Weights of a small GPT-style language model, trained from scratch on English Wikipedia: MLP 512 bilinear.
Each number is 128 + 32 x the weight over its row's rms, rounded and kept within 0 to 255. Layers, rows and columns count from 0. Numbers have three digits each. The size before them is the row's rms in percent of the matrix's.

# layer 7 MLP gate, 512x192, rms 0.0799, rows 73-106, columns 0-191
102:124142094110138081136172133169127155130152124170126106042144142092091086119099145128094111075085161162126159081176108138140109106115131123155137095136144112139104171121085192063109118077137096134052115146108197194171158111102161136114133153166123052140166145081140156137080148186132107159149181158123158060105129177096091171151125163118184100154130082101149108092123129109095109137106119087097168105171149141117117086065138114107192097088168122160157139106148158100081091103096120144149153049209101099133113121073157135119103094124137124089118120159128162113105114144084073102
110:179142070125149157192165112195091133151133181144126184169089152081081120116119191118122130086115141120097122131106055090103147150106135115120137093143095115118081134166144112160163117113131105110166143156150212139135165100162096139148176094140102100126095145131125178152058153125165118141106119168133095068137136140187171192063154075180124110075138071137143134118144197087119070169128152164126140133073155124132132085182131137064163127162148115119095121098084141136198174159130129141097106114163148117114150164142144131135103092115095077162132116150108099193161191121128157077
097:045135156134109149137122091167179174076087090114121108129084139099142151172186162117068106184085121142128122153124105080136120137095134126113133106085126191128120093122118129147115156134105125140096203115137117107140193107118120147072056151145086190147122114111140173139123102176174091126085120129139129101160135106177096085109102139131119133108165113168133086077073124182227078131131157140152158171109128068140098109118106130095164095160058123069107155145132169161157160129149144132144170099113125097098177154118161203130142088128111171181140079154151134207123176095139122145
093:107139197157148143107162137130108135132077114107117163115172046147092127128133102081172162114098081117133100183158101112136157063145103175129116156143090101126130153140164095166141116081141145144097132138138213164110100122133139139170092126137107129126121166116164091179088115134054094141081130088139157182194069084127097148143165142095080111128084117164125141153177142134132100137140167110148159109177113198097120116132089101137132155085153131109123170110135207087064164109159122160180044117162129072071145170177096132176152140102127179122129114124160132103118091067160094164
105:147125123085184131133150156128127106122136170172100165162125106134106117144121148116154091164074208121119139106114142112153127106179101101093147160154121136158176114167149118096117141071171108083109170033148156183109129145106127130167076078126172110194101085087168113111098103097148126144142113098192149126161103161149130092125128131137092112126121136182191120153154101163145099121143100061147062146110158059085190167138144122092154067132086145158178175136186124175081159118125100119133130134180099106098103051140088097080069118135140075101176110119135121152108109183128131082
101:179113152178117120084131159156116102108165100149068149125125186186130063154148123176113142101140118109093145151087113117121090110120089136089117167165130079093093116167171171126088179041165180160163106120135089152140091114094094125151082112094136144163135123084111102084162133077149097082183064138122174104058146119086135104170156163101130134131160139167113085068120138098151110071145122106092077136133103083100061129130086124149114079150096162159129093117105186153126084122137155124176114088135173131135117105156136112121175102058147174114093140157060111119111199150119139155
100:115132128127128154176171150147113123155135132136117136101133101094149118098045089188149082184184167140147116113130095128182076150140123174123145131095144138177118077099189092071129114139109098088123152147108157139133101154091118122099126097169145109059163105132154067094158098204166126127160091110152094138115129110198053106095121080042156117176084122148143083112078098157108117151113117081140152127099096155154192128082142062164121115172167144107094078143114162149133141134158152128134122184187157079079078094112177134144123105098148141103120149097159149163127156075149123075
104:096119135111075159066186151094158145097184161122095104169101073094106096070105172112081131134124145078068134226058123070208192140172070119180112095151134099138127121145148132077151128137102094102123154108148098173128049137143118167144056102141082149143106169157136146152127099127136111160073101137115100138135106132144134094132185090147121186161157075070130115138156121125135102102144166125103173104135091195108168138122107084114098161145152089131080153140093150137152135133094132099091158109150074109184121153128147126123163108154119086173105105113123116109124138096176108176
102:084146135142119139150073113175141143125112069146118105129142108132118140145144112149084111154114148138150156140125110142068093113083157184118112135143151119114199145105171090141147087071089105149140072085135157151120152110134178141159133153135119112133148115110143096168098154105089114135211130117141083124142136146175142181132181095091057168112149089080124138176099145136154142083175172188128149128121148207087143106089107097181182084099076163080199069151179099112111178124125119161091120141090104123142137100156124059112117041170109107167093062190109114158102160117137103127
102:068136144113146106156171113134194118052150115177153065128138170093088166130132161174138082143139141130117121114171111133186122164109114142063157133122132135122127035145157105103143177134085156111210169147148095150075152184131173202089135121184105112138100089080115145091099148131098105124143137109084129174088115069058139135114088165105110130133103114146065132097120127135113080152161150128113107091104121178166104058129103057124149063127135128155163174153082152163106107207101093187133168130095097104152134115106155153117118082138143126115185156121147138152128143133118136153
101:133128127142129098154105103176159140145119155185114074112138101074115156096165097137169151139140175133127143140136160109121128156112072142099136128113142140124140041139089078088128135070162057155096128149134111132080161174140135083110174161147093099172091094126174145172090112125154162094127112143148118115121134100115117138120134132141139078180096156106132180110130110125172106159140163139088093081050170172166111122125133173144198103081161142140140200112113159148106112120200129187119128114149134039174119115126123023173172101154082072175121162073107159122154101113173150158
107:110154171138126142137154105109111142097102179204155130115158153098169135105119101131159112164120123198120077130127198159103137110230059103176170146088131142144080115106105075136110119110097067120140110105102121173164145099065126144148144063135140027110124215151130111157083122107137233135145131162147128170138118115168088157100160131094130126099116132152129109120104091231129151072144144098159123115137121180154149134149145134144114156141109088093156117086170122072103151106153159194116110152119149162112088150123122143148164098138132147078151158118132131175121100116147100169
105:104113112060175128156129178118082069143146173175104105130089116118146134109138154143129150130130084084120166188142127118055131096114125153143122117080146107118166124166117125174127141133110099111093136153117105163121132133149088100183162097075089068109103125183144106125171205167112087107164049092122093173165135128171175118131135116054059139141152164123102056147131062126108158091127111115133060154128170194058147166150106081103152109146164133172098129134104142099133158178152085122138152155097121127182090095101117118136124181100100141138134143147182157140166138172166181080
095:100105189160149190082127101170146099100089196102191146110116110146174112146098099135171129142121107134188167118143139109091139144159164111075163065087129145112117155171127118112114116148088173129183185077096173085108141188110159152138116210163166125187192162158126158096058115158091153145139137121169131156076116164124131122091110131167117147156092119095152112152128112126216098159128112141177133092146192162112084120097141094158122131120165128179151140093145136183133140113079145143111131130101116150066124132180123100120163083107089135148126124067144130063088127074123076145
103:110122188150163124164126120124137081105067191129114126081106163185101141161216057181102136122196132148169121095138152143140153181083193141128112104115167144130154094124110115100059170151131162127087138128106124139084129107140121097095156147132177101173150114109096130152146110153104109155138154069108114185101165168119117112146096076145106143143162148131081110139120070137119152119120107185133102221140164178182134145136138166148134149103125118157130119170144174196130123126140167160133098084106142078172136150118163087109116136129104133125140073148107083116173103089032056170
103:070113145139135128101124071153149106122158140131114115147132121120172113098122168058156177132135097201147134180172167185107155096089095122012170135127097092144142192090168065134135110150112152175113159106128079148190142105176117171096138139104187097110133105164074129120112146124142130124141167098122132064181142141133093156167210123100141122201182149175140147085136175142139134139161105138114129172110116192136104150160098160180147093107069154079157141115118137114095107143107100136139141147155130154109124125084083100101102089124106091139140179162052116097090128116176118104
098:100120064136146082118127146146104145124179116176091103120143147160160158162156073165144153102141099135129119119121106104117161116126098203122143155143129152125111152071056105105145089075195079065110132125135095139136120084108126190166114134101124116092138082069115150113092204165158102130158048125145159189099202143124165192127181113134183149157123124138100169118102191207093169116137075138122142183110128165100112103146173090129155158125161122089117145130095097083217131134106126129150141128158203081152148124127150113095122087126130182110123070144117149119126157089136117116
099:129091120102116109084174079079142132123139110109129211158148173109094134100125136101108136174148121155110059073127052141098096096151126156090131182093112166157139136102148067138104106149137092121153129101162094162102106084160169120062148181106139133135105086076106101117081155147117127159082154144171146146119110167163086135109129151117077185138147186180155125170047132166109109142166175141110150096201128140141152120110147132198127145054122118081176101154103143102105084126090127110127135090149094097106110096130144133116088087124090090023097099144129163167127099104175115143
100:150119133132140142137168143173126117152141091117082109121108171098153133109172026136156132124183095141149178153181098142132094144163133116182105192128138107170142145194175175164136154092134146159154173117178106227092129144125155126131127141187154179112072128094184109135142169172177133119138157078113106134101211151099126140141063115106178126116132112144104106077144107118111095160115074107159132143124151142112102085124150096207120119118090127117126076114096100142097106144088173149129052081212166117111112131154164114095161065158099105136159190109123134129121153108107121130
100:070127081101121155098034126131095105104084114128127108118141097114176098142128131186135144054124101110135128102163207101145153076122176127216162125146130162139146139123158181171041147162112133137153178119187133091110147142159109150151132139194107114111128171099121110100127115111142135145097150128109154135197173134163143094118150144143167141130136153128164137124148099087100105104145126149137074149144123114099098154200047173139089169167100142083057084142113105173123107077095138159112089187083159156117069140160154120147206139128087115121108154127096107186111086133118124104
095:119146112102154120119117199126110122112188116204185138173159131129168147130119096167119119087099181109155116099098136132066097176159178178204187176134091079128101093156141151105142132116078166094113125181106136079143128120141138110152110081180213135162128168125107158098186142101104116092163090121098139154095124104061209092166108084116124114138118120153097128157098150116131126139128139127136137127146169139090152143215122144153108146202147053098166180048145108134099109125135080116125182135134133122157103112137184139107111092145135140103163159141152167104178080122105135102
096:147167130086093095070114086185141134101129101100081039110052092118142151123094120147109114104061095096083150118110098146145168132046083157125186120172136155101111110126083115120132140144144097144098171087159106082093109148098131105140088181160125171113137132151114182133115172119148162152116143100108146127197082115152118121099158123113078143069108066126123127116102134189091146139110115119145206119144170125143128209113107123132183149099155127100197093128162116129137066119169145107097118117112139131081202153145096162184133132192078127123155132147107164138118172103139185169
104:139149168099126131121151134125143092146141153074167145152060156149127201135116122117138146106108156102150109076123141148121146107132094096181137165174136109134196157084087112101135164101091175120142169068112175127093117101104151067096105140086133142125151115165051145076193068147112148179164130121096188144108121152094093077137110160213158195069174170184094161093126183162093147118123167107126135142158155140078153130116107137114150141198105108183156113096151143170134093124133065077163137114101082107101162121161114104139159144122130190086088097114112116100110126156096156161
098:118111116126121148143094085155128102191159071118120135127148132135109122169128094109100133144111181090156189121161078161117158100121144155130134095139156069106131115171110069097156058048159165095171156178155115098181090159113114103145161113060130151122129117119117143145150081173079123090123146155136126112191196100133155139116089111122153101118154128106164106175095176148140093131137122093128103166121161157121175167104065202096126154105072140156151110103145071171161130147182200145133156069108168052071148159147125125162078162114081143150085164123128116169177122171134095107
099:139121131080101097101139142126158146103092112091155094138076140219148117118135113093080108148110180119159104118156131101082062168134102062101119107180109175193065119156097127136094161148124126141115140117181135101093122175103179078118110112119142104122089108148147127144124170143083122123113115128134134126082084211140118080134137167044182129159146138118097091190108119155165116103088079066103163122078139147128122118145134090081200128116106130148140123085134108123158201122153107097139150156184132101115084126156163102084158197112114156108103050107052139175139125153153100151
103:152098145129149126174127161149128126206216156125140085148094167096108099118136064137129140114107100121165128089129154060097062110174141139079129061094171106135110112103164105165114133077131122175132133112171155152138136098116131132099157091085096150141132143129137202116101083077113101085096141149194119136113116176096139140147076070082131129162169104170181144096119138168051138134141093180146108065111102151127146107104122130123109106124134143108146168100153068153136130174145109101137098172156120152111175174125067174120025131137120169070074130164100136155151149099152157167
098:165129151092139115123147141123124104082170147154069110084152119138113142141128145171163128115130084149122117105145101152121089101159178167113141147105192141137185131168094066098144152162157123164151175174107107116146094118140153133144120110113197098137100103160234213153183088136209172119107116147053121052120192122105141094144142147107119116149091179176091108140136138155138096094144181127133118127144138121133093105155173123092123122167090130132118082118075099133133105157037109095159169151024080135119134141132138080122134099160177141107118163156155128157107079165151133157
101:160095133081141132209088130131101143154148085138138094158124073146130070113154160167127081129106161135149167131103188172124109080107187146124098107137116136124116128125101105135175154166119164111129103115129182165182098144115079210159096165144137075153154181130130094123133187135124136166112077121096073082109097117059062113129167169147135104094075107176120137155035117139185123116169161150133141170136161133161094150177101113143153166071102146066134190128139134139135082124165137114147099107147130145125107138055154118099087089094129132126182104125141089164162108083160134064
100:112111098148119150171096107129120117148109136136157110127098144137125129069117110139166136075148166102088146181103157143108152175126149139122140131128078112107176150123154155040094084116157165126135069145215108123184117180138158111171157050124155139125116126198081156109140149166088214076126127215085128134144143122118120083133078162151100136191153184185180170143155160159096158097164138159131180083153150154128109158107114171121129117152171178128086112142183132139128088153111093167156131106078108097096072149089106127096089142105148179131106161117085100152121164145149075136
101:099124120229121139155121037108122128120134094126104115134085182117059132168112172121153083070187125161155195138160168173179090081109098167192140150121095136145130116117160045090073080128074166137081135133121154162193175078102166159142183143128135144112182135127103169154119111103146114131117112144155145140137119124156144087069132128134167112172058111153136115155136146126108108130127168132085165155152105117155087108167108145162185138152089152128121131126115174175156073071080122103148121100124103122131151165097162089145161129111097094147103090116125119125087128191183097111
099:129149137148104141146196109122196148161101062139168036125153157139131141093146146164152124117059112097101105086130076130176153151073124140086110121095174170147143183125086115076132122150193067183106142119105130121137167116153092096119133082165144145126105143137146075120138147140119126117108097124133154139128160122153161146180111120176076184048140193025117163122107132108149126131105118079148126156112143096106115177157197138118108104133131138145058160151122174134131135169130139137141115100113064095173124093096074189158140105115166150137170111202115171084170145137129114124
103:108140065139097128144131169151163128140091160135098135084162189060136131154151114155145154175172146113158122119141097090179144117124101101135153112197026068154162106150093187129129075149077169107145171153114085148111135125107123141162100157200099139126143157110087137068188126122177137145120102057081075189193091120111120143139148130179131114101109104182110095178154132112153148157119138127162171169121073099123152109127129162110138077093071086146137126166161068169144101193114040126136165123159077116112121160116153110135125142126132131116111120111099175177109129137106110150
097:115139148082160134122085067092105116112126143115057105076164171103097082177136086144082147080104202091201100112102161135154115163168110119160103074140170124112144138144133138129179079128101170151124111138117110100131087103172115131105124167145106151161089115094112145086127107112112106141130131145133143126131125123137135062145134116119113115176157077177083123098173137153127137160123091103148145093147142075101096179091085097186102161036146110139170150155079127177098134082080197156141098147120179127193139143148121098108111156063169135111092057175140044118167107140101099134
094:136117127126119118101126083140124113145110132144151128148053161090159110106154143174069086124112116108153109131121141130121142118147070072073068122130085121114093163122138147141135219139107117058072154129099149159118160087158137099141190091169119108093105080181099181158146128141082140097142130119125160101187121142127127035114187151134101160153134163209105152122104137176095162111131161096121150133089067173079109207151127069063098109084129115136122158106128102136155186085117158111150118106138112120158111060133146139101189170069077146144128073112086152136113157115157138153